Weights of a small transformer language model: 13 layers, 6 heads of 128 (1 for keys and values).
Each number is 500 + 50 x the weight over its row's rms, rounded and kept within 0 to 999. Layers, rows and columns count from 0. Numbers have three digits each. The size before them is the row's rms in percent of the matrix's.

# down: layer 6 MLP down (transposed), 1536x768, rms 0.0631, rows 243-277, columns 128-255
# gate: layer 6 MLP gate, 1536x768, rms 0.0608, rows 244-278, columns 128-255
# up: layer 6 MLP up, 1536x768, rms 0.0647, rows 244-278, columns 128-255
down243 101:565501543508530470538505530559558471472545545551482500523430471424516490535498460472478466532510465442510489369617502494422531502484571513571452451490469493562509524508471509500571503476499501479487472488531433437527471440492544543474399459489425490506440479462453526426485437550521489458519582524562541552514499498481463510444484528555463545429420544624464502581478445440533552519530
gate244 098:530479416565474439501458458571516516462483523526494476517536520501514465459522551506530472376510510458461483532467536508559562501456493460527483539568487507514506495595503455538494483479454497547440591444466408414530517561488389430536496408532468392459454640562505543565582484449555537574459526557430558523556515515496489450483492591516519514450453540509508499535478474522493457486458
up244 102:518524465510583548535496465476426474554485466481355425520492427439460502469510440448512446329531521541462512513509584567540480427448473524480475575523428474583517528431600541500470553557567511525545604484475494494484492461513508497486452526534487511478464541572472519484568468494529557539473545413493500488567451435399503513484525562567485551497545540496495477430530493499532465558606
down244 097:544540498449413580523479433498487443585465506604499560432606507537575508434519603440396398429496482535461445528545545509498483526520559420545596512541455567533509461541506448474526432512533603378483534432599558486502497554517525491581540489467448517548501538396492541512478455479531576509503486537558565563488493455468488498472517570419437435442503510508562468558482508391453439546425
gate245 099:524432546502547397479513508434456468571561510510565448508482482404432533581468493380603488544499620500550535404511538512555486444424581490495431511560506463511486512474577395530463540481424487488430410497507461435557506482586513547485462435457511510499462479452565528515553570471410520488505531531495530506484501503541578377486448472471557536460517494420568432598528534476488575543531
up245 097:419525434518447529538606502529496539449451502527479414459505488467455488485504431530441497614463524561485475532386542530483483439549537526511439448462520426546426437553539512480457505542522515400418483533472521510493506484516461469509483512556494556487425411464407447434554573459524457529419661524464510509543499487466573511499555436531512478547426508487479462501462486515518549422473
down245 097:536477520614588546616474480507504433451493465476536531443528411571474552557472424460456435478470475479537481489564468474415517528595479477562542576533458584555468455489511506490519436521462510540468603495567516441488572614459483556491445471544516473503449553541498486565468501577368407514519460486482493448519435480484528510597514546463508576458470466431569499461503495471459545513510
gate246 100:388461449544508563590479551413530507511463425538551527535393478520490546498523541524430472486471503484513545518460509480533533523420589485570529566584548424517515562570565468500487530568521420539490595601551491470505453494480553477506446556477441510542573427410507557438629531494388518452548550537465496488433558551446467388506438472500555499427393500480399541467502499432492549554443
up246 098:472490494518469423588463568404477393490509565552547454513595456432548496489451416544489540568518496572438548415546537534472537557416471417425503586512534499511488488516604469542473512509417499537465485500523510493455487502543530571463505453486440553501532606446457537497491518508540564494498555461507598458580500524532490452414550576401440410553512455477515472514564446515494515489453
down246 101:496477598581615464445453489464519490474515507569548405502413524468466481509466453513559556489433534540433549477505385548453517496506545522546450539554433427560516499465508412519515487465563537452462514477504489469539410415466566538478425410449579475474539606419408432522608533556513440464641568591445592447507540442496501423449494529523444398638516439570472480471611440518527528364418
gate247 095:483526541438534539525482626498563517480499485537533491510494550591511549475416622447462461555449555419457486490485471435456447617504530522501467499511444545524407503514462521505458583536484511548545392434582470525414507489429395479460474537490544492454415497464438436515512486453495600437527432564372534520452497464612504516480443487454542501470581518449577546554548467490474485442527
up247 096:481507489537488473534464450531503524529509480450421446467504509447482433530581482516494511453539494458468474447469561561533522463445485418518457529487470459604512531468508545521423383531501460459399421533425421434483506488486601469463500585464519507519591404545415601524409427493511518509583452341567471510437451409472599503525467452490513467541561527536528536483429496648552470482519
down247 091:504454590508554475429504473618503386527474438539438504431408450469557513553532506493467448374543504499413476452455536471575373459513465539462437497472573513540551533557530496456506539479406400502475487562511574453440534482510439510504483530515507476507473515459540367508572600513475555424519484497429461489468481524470517407534568538550555486510363491411589459573560518500476527549505
gate248 099:476531406426528487477478481422433391478494586451537479635506474502464477441499517447486518540501506419541516516502416465576521469404516505482420420571527544509554463477433537489486390500461477534470521488519472464531437561447513505471556434501534535453478507516554539438442526457550497436512431502432463580534596533491575504457480540604468590508544457435541456455474455556491510421504
up248 095:489516556454447556487503529442549442444442426441477490526429428510428471539510474477414469512497475464547560512485447428479510466573438435422468397536490486551477611508495530492472476432496521487595564542570498512589556435484505493497491482480537481508493567433560549549462535507631448500517609416513533529487513479444484460537559504400513521494508600529537471418413526489560605429472
down248 095:516551441497420464545506473440467486526494500489504496635409498489468479534456442448466529570483507494544461411469561409441487528479462499530476486491458526562470540386574504509473470478430512456481564608501545526468421481552582515431537418566435551568533520425513527430530423451434520478566489497489504559493593523542487466471621490464509473489509539475474422548491549465528616452496
gate249 102:611462563583522552402520462533445458523485512509478452456535491421603397553476484484492491512473496431494473510432460503528478486536575538440408518475404520570495469496410519476476519445521521422544568534485525501510488446540503488495516484531527557594505493568476528554463474454462468519519424449524509546515538453504439565485565523524477586484506474497475529508510528450485478466441
up249 099:533467373482513379512509503512490445484527553485491538617595540577500523503531510507448499495507373463522531441480536568477494445571526500440450482586526429500475436426478585505468430468504515503513452484478536487423411527436506514564433548587540565566558500476453515480429566445434498511536503528536469575559442532461465425542542457587516407572451552516437523487404458553415492502488
down249 100:433492510535500495438523434523519467549510500562493530481454520600494481455475554425499535536552461488397489475426486523530517598574487562453518412517515499582411558515479460522505497474522487440449540535382493498515400529508464531545573445519378586474502581492522489469422528542536546530491525614399437450449524543647456451497553524374474456463419550460442577514542593546516506534491
gate250 111:479557441454523457499487498513491502545456477496441429423492498523454521442471446502405682495493457455484590456537437459582441451326539528508479511473534597536438538495524468530552448531526558549570534525545520444496512517534506545434523500458473520496424429460512566517517547547495544470486488532484608477482595509476503488514531494464514529526514618423517448415480466484500418479490
up250 106:585490539543412525484575513543578483578466440482481489511513566486462548463524477463473569552492481443371490506498455479448489536419586536444480561495495473471560484469523529598529492489433464522467506452433492471568472499530566491479477410452477531601500494518385455527497540555417488490453512574503498423503516442526453491449484531457447449498476490625557575515541499471545542579482
down250 103:485483516517587488535448550506480418478482481592530568555563404423527590500494527582458482550509536432438481482408492626526540554502490518492526512443494533543570492505419452617553450392568451389508488488483526446431518463531497480442444496523546569490549437499583577492499443437439425572548534512396487484514472569470538503537480527385471538501459530436512510566488456562507412459447
gate251 100:504480469517461554624504516543479548479530598448498478519502538466415537473508478518567432514481543471482560524497543509492444435570470476544513559435492509445474515485487510598579476462363434498480539446557412462556531513499522423575505541434589542509436485637529429494515522550515449486494504467553431531449514476516466494561466494516506480473510519519550580566590427606484438547540
up251 100:460485498492497556519462452454519548425459527510505515570417501458653503480406414390447517558510482573474511542510499601542557463483499524429456476475491504455522435551562528533431570433538485626546462451539587529472559534516423468546580388368585540464478555513504576547404525449542527560505465373420470499504584468551513512561492453517532469488488474504482433563500586476509542513372
down251 099:626510538511518508457505444553419506480497586471574466560513427438495525540604496487528440481543451463386575573480545515470549475464500446562526511473517514464526507494560482599514535544566487475527463543474539495494498506466433548457509483527420526485347500434499501518445388474548558609537484499470481477453467423527566485515384489515566481448559557544440414584564503540449416485522
gate252 097:530549545581409544437547581511535523567419577557503385465521457520500523483499440487456466442424460550506387546510458497571521434599452451535546452471448603472450482555539535465471447468558551541435559545542548499447475491528530571471499535437532487421507508560445526571483447472434532421473523489526463443482514430500491482523456522510462423600582562600477491492558509630508489492567
up252 099:591520452484521600477455416564525474536553497505479496641554506471504537580495490554490494516516450509418524562420463495504495553539451530403570536491535479532403496545503457471438543518551449593479489568510580500465523553527480571588532478540450564524407565496556470549564530489457500530572530462536530536458440404544496459447421510418582505515533446483521467540545481482529415496484
down252 101:547519506507487492457517445491464477488551479523591431534465541469453493517490446479508540502517404483570511470567470591412518540434567482475528505519625573623484564459466475600577543457574590575457455484442530529568563460557452560510475393468500591449386554515456428427452508427435515543540509418611501463370506540463449477519551505430459503435496465621488479503464625425488478431553
gate253 097:438460512553502519575433471507484610459562464484493475476459532581594493445483476560511482545527510421496390554418481508524534530465455550493513479534482512427488404591528554494543580430473467423614486379472410415472590518535447544450478495439539494450508486494432535476464494528513525604482447423388519500483495509435501519451496430490596437603485589479614483483496480390439511550469
up253 099:578461619418552496466496478463517434483413423616482514405550540447438546529515460545414513566519465462480498532468482552453467526549591558492546480606452548478514463453433494483447443405469458440522500487480397440406544421537565512466427528510585524374458559497546442489531500507393454514502444553541468529585503486489556543473538531510553502527557508436484412531488545435424514452539
down253 098:476363506521490551487470504488513540549484542501470555511496491502529552546482506533568465426465521531552465626441563412529429474574503408514457540418484469525409520476553531602471517468465488516540475430483464475468506550613500473573465461463459597437494524538411494462522501414418528580471431519351548523462589482476355634495469501500411478502506533490482550460484451467478502548444
gate254 103:501523523433481495593459407582548559495509512453493529538572534456473363528563548483551477383409559624481546435428555452469473482545450441562569573439585473495484541509563510499526543438501489492517487600514481461384488523607452533491415452476462572442474433493551500468462516463411524509527482500498446472392535498532457559512532528532442590532445467425471577411480638472517455503594
up254 101:543553471573437467477521551530517468491491508575540485494501411435565518482527495414522463531593462509405500537519449528433422497465507638493425520468519444481504544540468599516568494483496498466413369606465520518527466566544534497431479561481512504527410500453436487510451516469403492519520449539437508497448515529510608499478529517560483523488512528524492458497462493502551446485580
down254 102:512452543546437615549507481530473446493471608514409592482463456520450472634510533571554496605494519520477518470523492546478499531440515465491494547517466457466442685527598408552541464451498561446512449592542615496501464538547471438536514420554512376511454536485533476487542453529429538509454497483466556573511550550398603594532496495549531504532538455471427470474492438505452495453493
gate255 101:493539467467525387476594514505560500441570482498491567447508465638467480558504535509479553457478542434545562549617524500502500526524568432466482517460556461487450524510491526465444500471397518439436508530549482466440468524456488436490498496441567516460490498515542525546477534468499523440623507549432474557464453545521496515504462563457498464495457483518531470472512498512513474446446
up255 098:534491516502545451428557491462553525520485432551490499485516558494467584528541532531502585434497515540570462470551520484563508481499525496498568489514539518564417527451444519493541468516509549522475611486554553525554554476443507511487451518580500513543555402512481497600442500529431599473514541537460540605562494470476531502550540457477562413459455417563570548549457431572497506454520
down255 100:619500418427497479484485531488459446490417466432481495536468491518503469551434445547539487535527545449528430471481524414553450507503422507484496456499416545443455437520523438447486451384476490451522430486528433546534488527487551524496533549406495520530404582519492587532451470495571589541484575503495501479498521566355481440568474484519512546500460469442508515467491469519445459539443
gate256 102:456562507463544423680492494492475491533424481505475421511475418442446516538488563471523401448404468505447466520491519450535488461516499554531361545579577534477539459463500500520514478473489544438520600434485504537602466531529463481536543474425501458522612434503449477469538497586520449453481449527459505446571542522486544546444470533451513529531539485422448496510546499562537513484469
up256 098:469507433521533506431483559465438522487503423454529470612481543483461519454520527487519514572498503522653502520491557588449588546444459454511421561481508436529528393545517482571450563549503513498539486513503488516458438574381582508427500490471459415463451550485568472496563433434500550478515404551359456545503514426391501448592513527522511454519492407513485510599464496596478453490537
down256 099:519443499448450416519524453403463465457447444539578607429512564431490513572440473444495488446517508554525464535491586482470469532577496432513518442590497425489387516463407524468439486471467504525556531436516463499510499464523452467467430567535605534434554518547530575587552476535507474639457572538530516451485509542437551455476513489560425462512560452453481559596430535530453498452503
gate257 096:518526400515416523436502534585501467563535422524449538516390476596477479524600558609519428568602486541507403562473525505586579436481452486490545501510543409512471413638462419439534630498481449433481420515496491469551549474429464522513434595450555563537536440546403539552414477424561618498520486462560532567512484518448427586484496553517518448534553506563423525455484439431461447523527
up257 097:539525508520468561547508585611561427633449404599473515523511529488465440445492562437442519471603503515453475584562490561566496470490504533552451578490449499580425562477506534552447441421511449539497437475531461523504411594436504536563503530562561413533522585487524552548540478552474482522436495549545526438527547535527506532524525497596549475492487487471513444470606574520476471496559
down257 102:507506482542434523480474508516389492508589610475568527471542633475521455510481444467521483553443498487430373547455403437566477398500489475439451498568434553570411524499543479558568407481534494365534523459509457515536528492519525453499489490509563525472553513450569515541459530473550560531444560519483522536441469459461508480484503518338499528456496453464501504426486486544466504462515
gate258 100:461556511510468529496533561451465532575584477493555474549454523537434638458506453483456444525521517497491521473450589490580450514470602541463469509551523496544523449570464517547558439603539444489451535501495453501550492535587526453499595494573542474553371428506493524528446530533481475461425472560543388478476496534462410500557476444528477561528517528529531508481573491482561577525627
up258 101:507495455525395471583509432502496464429525529577494448456484570546508475594510470511573529478587528479531612513544483465467566437510397479467546515480484403432506534491500489451456505468499472496525359620508545452466479478548560527508491614436500498531501438550535503494506515493482494446532579531512463514417484569521398494471503474500488448430442458468486508530414377567540501582415
down258 101:590400409414412488501522491441428479460533403521467543538594369449541460561450393448474494484500472544543551502458498495565524531518398523398495441537538432540512482408505495415539479523458495504453592478477542432428488462584485578487557448536445456558423450507451461601477535428481558539495525460538447537469468503469551481395497539597476505528504522467470563503499443487424442470542
gate259 098:482458546521458434479480438556516456481474485548456420457445501517576470545458495522552474591481443513543517555469587419413564508574518559519601510577565504474512542560480512476545467557523452444588504465564611463520418492444561518453535510513566492523487572401513466526531485461532506502580393488597448435495517555512493441490509480507575557388486591483500541617442543419413555412570
up259 097:478443435610479535490606520452348549466589424499527536473530552449559451463528546467499472456441535502477487516517504526502421432545441443466547499497561610460436554531520552649514474531505487443517448563424506477447516443490508475472529478480458450496513491493550552489469473466617490489462445446510510545517509472542551530428491421581445453459593441534471559494526596553446380513394
down259 098:450587527527500530483524572534558501452449493503580552615515486495482419436410476513524490562576440453385571482520489561470487519506576542496491523422484457438460561519492546519544456494513461500497485439426544375468448412580530515497477436568559465527523529563494542497448445487517487492556481506586513535460474500568409471493534549488477571485503488494584517512456486480511445507577
gate260 103:630516449491588493490493495449538554508501416486490502511431565452435538516461564429522407449507518458524476497560590508545448608523450449447447560524495526470452467486582430412431472516488444524521467566538535533447457495528573608506573556465504493409556419546540487492481545520527548462496586527436489507397587530428520449570538463554433523417453423514474424502516390653526401460553
up260 105:386518476539474517460496507423473598433550597516489536524663520463464521459473465445508523525439502586475520468557472535500466409572536406480477430487563486490478535450503549455512569444493473507549511572501466503458519537524474483494516410540515468500512467407455422430499559425521539455528519546580574470537400456441510625485545543543504479479394512513502427485477552437523500449402
down260 105:501521542542429424509547461495487405624547511520550466541534513465465512478496552441480498478467494457451516529443590487479461422552524399520594549441476481549478522496515324437415424375429497610549510504496544477534564577539549547613497544476437508461581488453363534640485528531446482500446523520505524580565594592459579562557466400544496505449505436540538459553505539458483493499390
gate261 102:450544441553522489491519559528556515559499432510439500447540530449453481602491465507539502532570521505568493470485477479454491484421464491571409568475530423503393518532545503533532498447493443530534488505593433538460517444438523480578505518355479382502472481484389577506537443396478490567542560558468543449506571433507494481402530576539532480564490499519452501566508624481457504473428
up261 104:453454560486582570582544396468475507535543580508611558496488453555496497493550481446441534562489442485593427460523531506542391514587512493405443521506427467530391491466528522494427534512530487464512484453539609450542529511512460531436578472562552436519470475488543524455468655452576520387386460503497539459495507462514460568502535481466513508472430453450574454560555588580448497515508
down261 103:503495520577515468570516536433417400432615458502516525457486526472518539577458542496434507481557509545434487571464463465540555464491547465558508484514481566446498505498533519436556494574508539554597469499507469488568454496514545480476519517460525481423478595423446532488492500551559609457546554463532438521404482489537522489504605564543612546515411402391533460514470514573498516517514
gate262 098:506479431481496468496577474455395560581524442487545490510470438535520488516502535565497513487435487470515437520481423489607513555448575446575544474527517440534427584438445586456474530438558427552503452597438540402455481510511520506507542462402526484471616453497581506516461528465461534509438453481422491579537506605453464454489500455497482546449523469505404468424401470540534521433403
up262 093:585513506520432466591444535518553460441472444507454516490493545423547491491530436443480507520427528522403450470511497477543450532529467504546504497504452520561449530469466510455537501475595491545521458507526499507548538423487585477427530581562494437529498484529532356464520401508393515418469538486496378573442480541498563446534510510539545498500484471410393401455486489470522623525485
down262 097:477465472574537505481502532413556528480489483427585341558448477490524462539483563530487540496396566482516503574432535477465513516512480488585465567475498427493491552512574535492422547547421456615571447506499489502505448369467524501526588515462479481434467509523547444486483542453495480452412478461496568536485503457540443472405437429432386572478536502542517497395459506539552485531464
gate263 103:575528493542447546537598488512432479541529438541472485602531448616520590544462503451430505544500450475550518509527449510554447572610503542595394544525539526439385496482552465561541538508516455540570468503509405443493436552442506510449483463437431453550466475486538537464492489535542521507556448450490435566455453522470508626498520525521515527508521398520557512520479491483506501512489
up263 102:443514538482485588510459584491543470530469428533547593493428443410515477456464484628457427397511512597490514465571586548494537480621508437429451627420506454502549512483537462496507426443506497572529607501417495532455465594536522443524524437471393591566523452528477536508526501544457526507433515488470542485539484585424464484439492453467513489531542464593599488495491509484565429552565
down263 101:531550474550542512512523510563535475485593513500546465502379461465471503354499455470567509459553557491512514480476542610484498451474494436543470510425404482514515481483528466539459469421472563581489403482474472476540510434475488434487444448527450525505458561408444486490554491612536573452532457461537413495593597524595461502499435475526472572490570519528455553496476486572495431536534
gate264 103:473463568557534562517523446552524592498501468463529531501524537522489423565599570438481566432381510560481552536507448459458504475513458485481516491522461532510606502642507639420493646399550548473527546548509552464452560523531467462476540446492538488449528474531517505481411454444481381522480505488480505578517506536470622525481406514526475494559502450348566552586481487605432555529419
up264 106:462491558484459549562567462515469451524447549445581429433557504437454544484475538444498557536398457493549552571455538468552503438559393525415447415448489558515496479540438475432468495560447440468392500450534496469604496508480492555537459532500402554509478463498532492533503510407474474518383520535502497541525506539519414476501610517522531531546394542488516528472519442525406525517494
down264 102:512499508442576453558538597515451469564478575468476505582499448565511518417443560611484540501486462452521493501539487452595436464469528516509519508573520437510498481508590542544452559512471520557560504596460533482541500469509502496401498571387523493521558505538508556577573562490549543472482563414470551466480450443578452444544458485451494493392438474549547515520510481475522477544467
gate265 094:547512539521541448577371567488509463525597551537369468485525478434536551464539536499443413481529487530455638438467413457485482555455594623525461586536525498561494440469501400497492495460455462472612534563475483508530446580472461521505552466543438489491474439516502434605473496501519527575548543437570583458424585507433485438443486481503555469496490452460490559580506526583415494464490
up265 092:394544499541544418583431577514439589445439528544416468577448510575567530469523488528471467449657547555413473450527559473517479534516475551560413502423379451474524528516491470423555585530518428556499487464521578519537504549503492548554580518597377474504462519460490590505505507539548457497563502497482473426506609543464523434475559595547414553468533499548471537609410472536478475500516
down265 097:477515482494490570490519485554493496550501507461473520509636454501557509508503579539435467540448499355462482441482538538521515466523489546483487486540424497597584573493478503506501441533560479498510444524524556476468436517489560477443502547486496409577519567466492544528540517508546403498435445412530480504504536608489562443486526466428502447511445414379347447517470473465513510450519
gate266 101:594546485599430569516537425540527537512479534408485420475545482475505531495465401553450559508486437388495513488536417416548411570587606518425569543538550510553432458533439532570539446432472517486505454391490440538551536502470577488524459505372471463545499522460412572510489555516509520411571425568444523488599502501476466518449403411490441406496574541462452506411543521529439446527412
up266 103:492534559563516589513553469526493510506520551369601523555584555494561465446475379486400511568441513428505469553454595460541532505440578560478526454476569526432534427506475489538452529479442533516558403471496473546439505565560452642508517457483525513421396566485499487618549490534406536507539514557532547489497456500451500561396466483520501508480463504479592396451540475512489474343504
down266 101:463522454585526515481507489491497533522578548491485515480605598427543493488461403477480486452412503566408593556525492425416516504420567418473566537555491514551510465525465568546321449436526561549499476458410509455451520516480528573476487588463533530529439512565513557492511451473505473393474621450517628555544432501521498453555453589556528471383380488534514554503445517570522545492530
gate267 102:450413508515494507472467427583541505540476490409436499488470577626513584570481475471433522511434611484493524527523479421458499499507455499463444578501502508414414504594464528425561439454504433501466537522525493491444410537487451476499538511526506480505431467463520588535379479542442540517498485573472533488465511504453501470528479490535495482488554579484552495498463524550480534494484
up267 104:537557410509402457557475548458475484386421492478619403519494523495518507591531494576478478465624490491414522464481481503473495476437442466434493356504415496530452506499438354534457476482492436479533458533489541517579473364454483555570516378459416545447545503460456550540455568528542561444429505491576427463452555483502525393487564536470553515605461523525481484641498532476459439480434
down267 098:546503464412521480491515592491459598509519600516466532445450454507485445470485566483528464469457506437553502462416407566474540447519561460482476432524395417667492480506459501502505392536511477428444490580434556477456488476545489515437495488478451540443560483482386509435486431518503479586470550496665562572555564463440553519491464484457475457460490604483484515461489428495554448425510
gate268 097:343502522652399609424512559490493523513542472483537483561568425496520585528485474484458550526485489456547519546501471421499560608572494461400502577380440413447482589418409461484498556543458461532480486579509474403572491508461496473508407450541437522577531518543495525511520439479446530495452529445485464500523473535529491487439445532502496572477400610503506485503533557540465486492461
up268 098:536504601502373492560494469612510582560506511607424531511537524535448499476434496572478458410505521488519521495515456409492561531532527419403455513472456482499513553428475521545433459620509529553529513631406478515526553492501513526499428475531442524541553458605546434482572463568511567515565557467410573477470467475545485463519520521426507554488514564486484512503551572497524579528575
down268 099:502497510604425585472502537447523467513522499587522479595470506543513471547426539514578488546556534511549420485393626489392435470569541459512594489482515428493481505457427504384383489507538507512632545442520464497523463545520528532519409418470496561468541473506370507543482400518541468560430538544498487523583470511529536545505504483492474561522518463545484476530485508534610529616519
gate269 102:524553461469603498474504542528468486477461531509478521503503455434515506473602439546629532514602412464535522491562466532600575492500469596548550504496430476490519398501546518467447417467504513543561441498507453530415594616466592499538508514424486529535474536585492535425456535447538597476647476428528452514474486426565341489501508594471488506518487452488495535541484549478492584452473
up269 103:494520514545422489529494487480461539490515466451567584457473478533481531499482480427546552647530498401468439528440445446498458508488505538377459462497501560414532506517554433452471533540495470511437577544493526440523514503503584438562491547566504454496437508494424493525522517507526485455482558556570572410440567553537509516444442527475541507476582466478539506450517498432447612493452
down269 100:459543436524535481472423458456420429479495490488532467471507543432506515520526500496540478481474427493565447539616547528544488578422501564476490483535565456467449524509500483476489436532568427474480552434550454482454457556559562558350513466539453552495541490540523470518380515476492416554487597474582573522543493465529492486511487538474548467464429519448446541573541492539443483484545
gate270 103:550497494494507467493433451502450495430503536565520479509444486514536508506557506471518566462420483581365486502533565513502379447491485452470480599462454526461554494500402402542516445521456559540422459508390507554561478441619553469572511522468421393547505509471494572478483595488431583469449448583498523611503517498528523537472510487567464546521477490459472513517510575458475448512420
up270 105:549469496414485498526511511488392567509508571561524554569548564480495520559492516494489462495467598524503457537504511514557463531484640390468472481435474503632506578566518470501394475521445444438483522452490480498443511627583410436600622486524442457553550532573492573503463533518523498497571499503497456498473434399516463552473521506435446462477498536509555531543457540542500620496492
down270 103:631525401493500449551482526501455513502560511456510437448595547534547553438531517523575557457438510493419580493527570520515464538437543429476414505474564414418534415583511515426453572409506440406507537461538442567443478566608505536487494494512508528510501586526531468478512457472394508526595539560459430485568490467466541466438482538443497434474581560529543439501462506439439519524540
gate271 097:474612520528550470509492492489519477443501596530493575562561555474422484553500481492565568559476503412560482439559534519541507491570501576451504521522462467446540465613546513442359508473513579512515576463557524524477600536544444536538452493519508568455487428511495513457420502497547447456519511444539506478584495513585528508475489471456556482444470520489483546626531414535434517504564
up271 096:447452401539527470561392523533552427429489462457542430493551615432513588503368477516420463452592445553494487546481487484467574498485498511582456448513629578535472583476495542518488530525488564498363534507566525506554534544469499485420500522467500532522602548564525517533518472500489536516545524442445512521448535453559513541480538447579481466445491435507468494471550530524477510501449
down271 100:552522495472502500504449465568550443493433488490438545442482570448509504505461493549560502541533522467509457509541460552483427520469476508562431536589563498507486606520385481527543522576497487465436474519470515505501458594513426543418440508473513519521479511439507479511480547576400604572493566557519473514452458539397510603476516544557410461485509432504481556543545596509480479508337
gate272 100:542561570458417628478521428445475473571533490466526497453537478501477519497531525505487548480488408595656432465414553570528555517444404509503458485550462514538547511557522505504523509477433595556593530557517504560503420523510562526491625470506471509478533575454441504535480495542449492538511552476577457438614586553554446533523529433501628474570561450604514468478470547446536587544451
up272 097:493565395444454561525459456547461421543541470498504400445425454537546487497509537490453518594468440542496527553475500547509467441524501557516496509496486452522516453477571506465468547532495360493598444537504490465488489455527509533500608525506551537437535486547381505501458504515465501476524501477527393617466624481484401485555571475573511515582373465406429415481516508576488447490522
down272 097:485432558576519519466476408515460549528486428439513597500557494524590514516515418561480526517408504441526498559449524478639452518601399444501614475527519425545543453542536500435500430505554392530536549483541553518493566486458532459506540547480525566546436501591444440484546517506519523475407523440486478391444452490422534429467527519400552490534498499536447511480497472492481521527607
gate273 104:446444541525518491462469518408543463498522479550503411512512523460573501506464536502466440500477555508491452530496448384378509510556531557529496423524539453460443486443521510449538402454500542471474471531493476465408541524392472502398432504468481323477498428442563488555534560550538559478525510480473517457471483496494451493533491452554496488440535442537516502442538507564460500500537
up273 108:490502465499449471533589525471572440493540483498517434577479531497523555610413577550458540570434504535457471497554421447445517543493540481569556430632524445531570472464445535587480498550552519576430593458498546567414454473514500608469531495423482498554577464544465463555423427499478480555591610505431522484583522512577557486541598378508493515523561419429558537581469469578538565526537
down273 103:479447504501472491450531469575550495522473446529527456431516524596480546515500481515513580445526586503491515463519459469535433497505405530464507464508549413444568495579534501452527503460412564536458464521393404477462553572511429540503418457483385497593504525451427419426510490551594479514533475566556587523463588508570628531502423528481562509390495400494477496441521454614443551540504
gate274 103:503554493481428529572440519550526406435518568548531469551474584504503474428421482493488571440557427514552452462522528465483480578492555490452443440504574619466556508499459452512502500459564497504546557462451479500532441581521529526581515481503553512499421506632546483545547550482572467481471493483609471474511506429447528515509511530451527493506574431563479574524553477564487550409610
up274 104:496454561492546487636596436532445480532487523465577521517613457483466558585497448523463378507388511597461561470579460450460525558526467528487462562608553456531487529479542513564559544432470487552486562572564515536528424480525537472449538457496483436545474422465458531544432474488519527545560433459470565523524537539432544535495448440426526437518530530530487358541519615455569442534427
down274 104:540408439538457492485517421458528501486612616446508570476413541435455446463545508549521399545566461471505522485605560410519502395474587509439478498558468527492446581464601528477490481503544497612538556569551539432558532447621370580489496485391486523437377509515483478542504578497478578576533517500478498526454509594486496468609532523539467573528544434528481496509506571527480569533589
gate275 100:589471523460543530464517369514550506458436347509459452428585430499451519550565456515514522484500527531503514556538530445450537551478452495495468558572504522522406420475542550565549453431508520482573546469453570515568452538529459451518527498521469484429464545513535539472497463545558444588566520505483475580511576467443436511441581597475557506484519506469512474520439510593546524590407
up275 104:567430449569442529505612460447549583477587525514498517633487449456543541446515478523503454498489543488440494534485482516393571471539468469442557406374521537572554473518370442510408501546462491510567439497514450440554572474525528475515566507447600479479474517502487426433453534470550505532496514497482512406528556430507518540466482432489421536441531467572471487610537543476471573531530
down275 100:502491474482558515512460523488491528481539457476541409332501523449466517476540466440513411492572484408456439483535496498515455591500529462522533482521470507513510635495384571488496491513543454453523523444488554551546458473471419508527412503492493433455482434596482500486486496440447512471438512572449568366472539553511540512502509519510452550539469546462432471533564442457414455500464
gate276 104:514442530592474501501463643457505521564499475536469444480524465475500491437446439517444540482512474501610558511533482536460457518577441543436491444487554486451478469471577563510527517521496575567545556458527525389473492413450481436488557427527477517498513513577558447629479496518537514480539603415609488480532603485517521507482464455531474558549516512486544580474468513408537496472513
up276 100:587501466488537470491504476563501508545419496456528462451529502484454494398430486524339479496507442491549493509436459522511545578486549562543499423522486489518503409351523519450617613499503457434498538486603477571510482450501517507474424528504472470550358505518584402529432554474513596493572439582482577545505539451536558526518486431451467421554475507511466469515612494508542419495483
down276 104:531564535449515474608553503505492502541515563453419540447472547573574581505449440532588532517540487496634512452493508520508551594506499553477434505479512503529396514484429497398585460488491543491536499511498451482537506473441511540441492460451571509527511516409538581491597501402494525532531423577590529421413445471454480657476537535502456445512446504450508529502543486573464508516471
gate277 094:449421542529562450628497461523510446534508529477576521463542548516451488434581452423542444408490613519492648512437529486527517563433383391591569562472401549521527459497502421512397497480441542545473531417465536500525586534620439522463473509542601504519471515410468503488490518503500536517553472527449479533448455466542489475494406431442455546461513480554484397512444478457497489603513
up277 089:626542548533521528463554471518464486472437510579476494451517499545548591528569504523505610484508478417483539567503448550539449570481549519432469429527495498492469560588440500504580482451507561387431488600478564514507479523481514455429504486529464438528518508572522455454576484604481425531456442531527365530525566598370523416516489518542459572557519535538478551459553467474474446470522
down277 096:572537566376435550521545586485443500469510479470501546511525490451502411517536433566518498594613505502456550473465401375424630481408548461580548559503493479550485403483396482472442481476607492517451471417567493596491454537469510469504507491535487434524574541502472500574415451603507557535524554467457525602589490457478518447504561539486560556435499494529505479468497519528540429575484
gate278 101:584503493490452481610475466545523454515523586533546453435501591466521592511466579553556431468422439562503493505533481477448487460463573564544462498524482542563487545463434454567588486423611466472552494448533527524572527474512466466461459504578539438490473613448513567532550449532387508548484548557487487532470423518614436517516434465450455491531463506486416448462471571481508535551559
up278 102:494448532466499443524455512529541404553519579552444528525507451494560506436518466449516466449403425420621575518466467552480479444532482540467506507457467510505483521515596469478539513434511525438511473596530558517608383427512615432578448491499522437487458530457500520442474503572490520522436386523519588446600540493442589534455508489432556528526540471591548561415488552428455443420558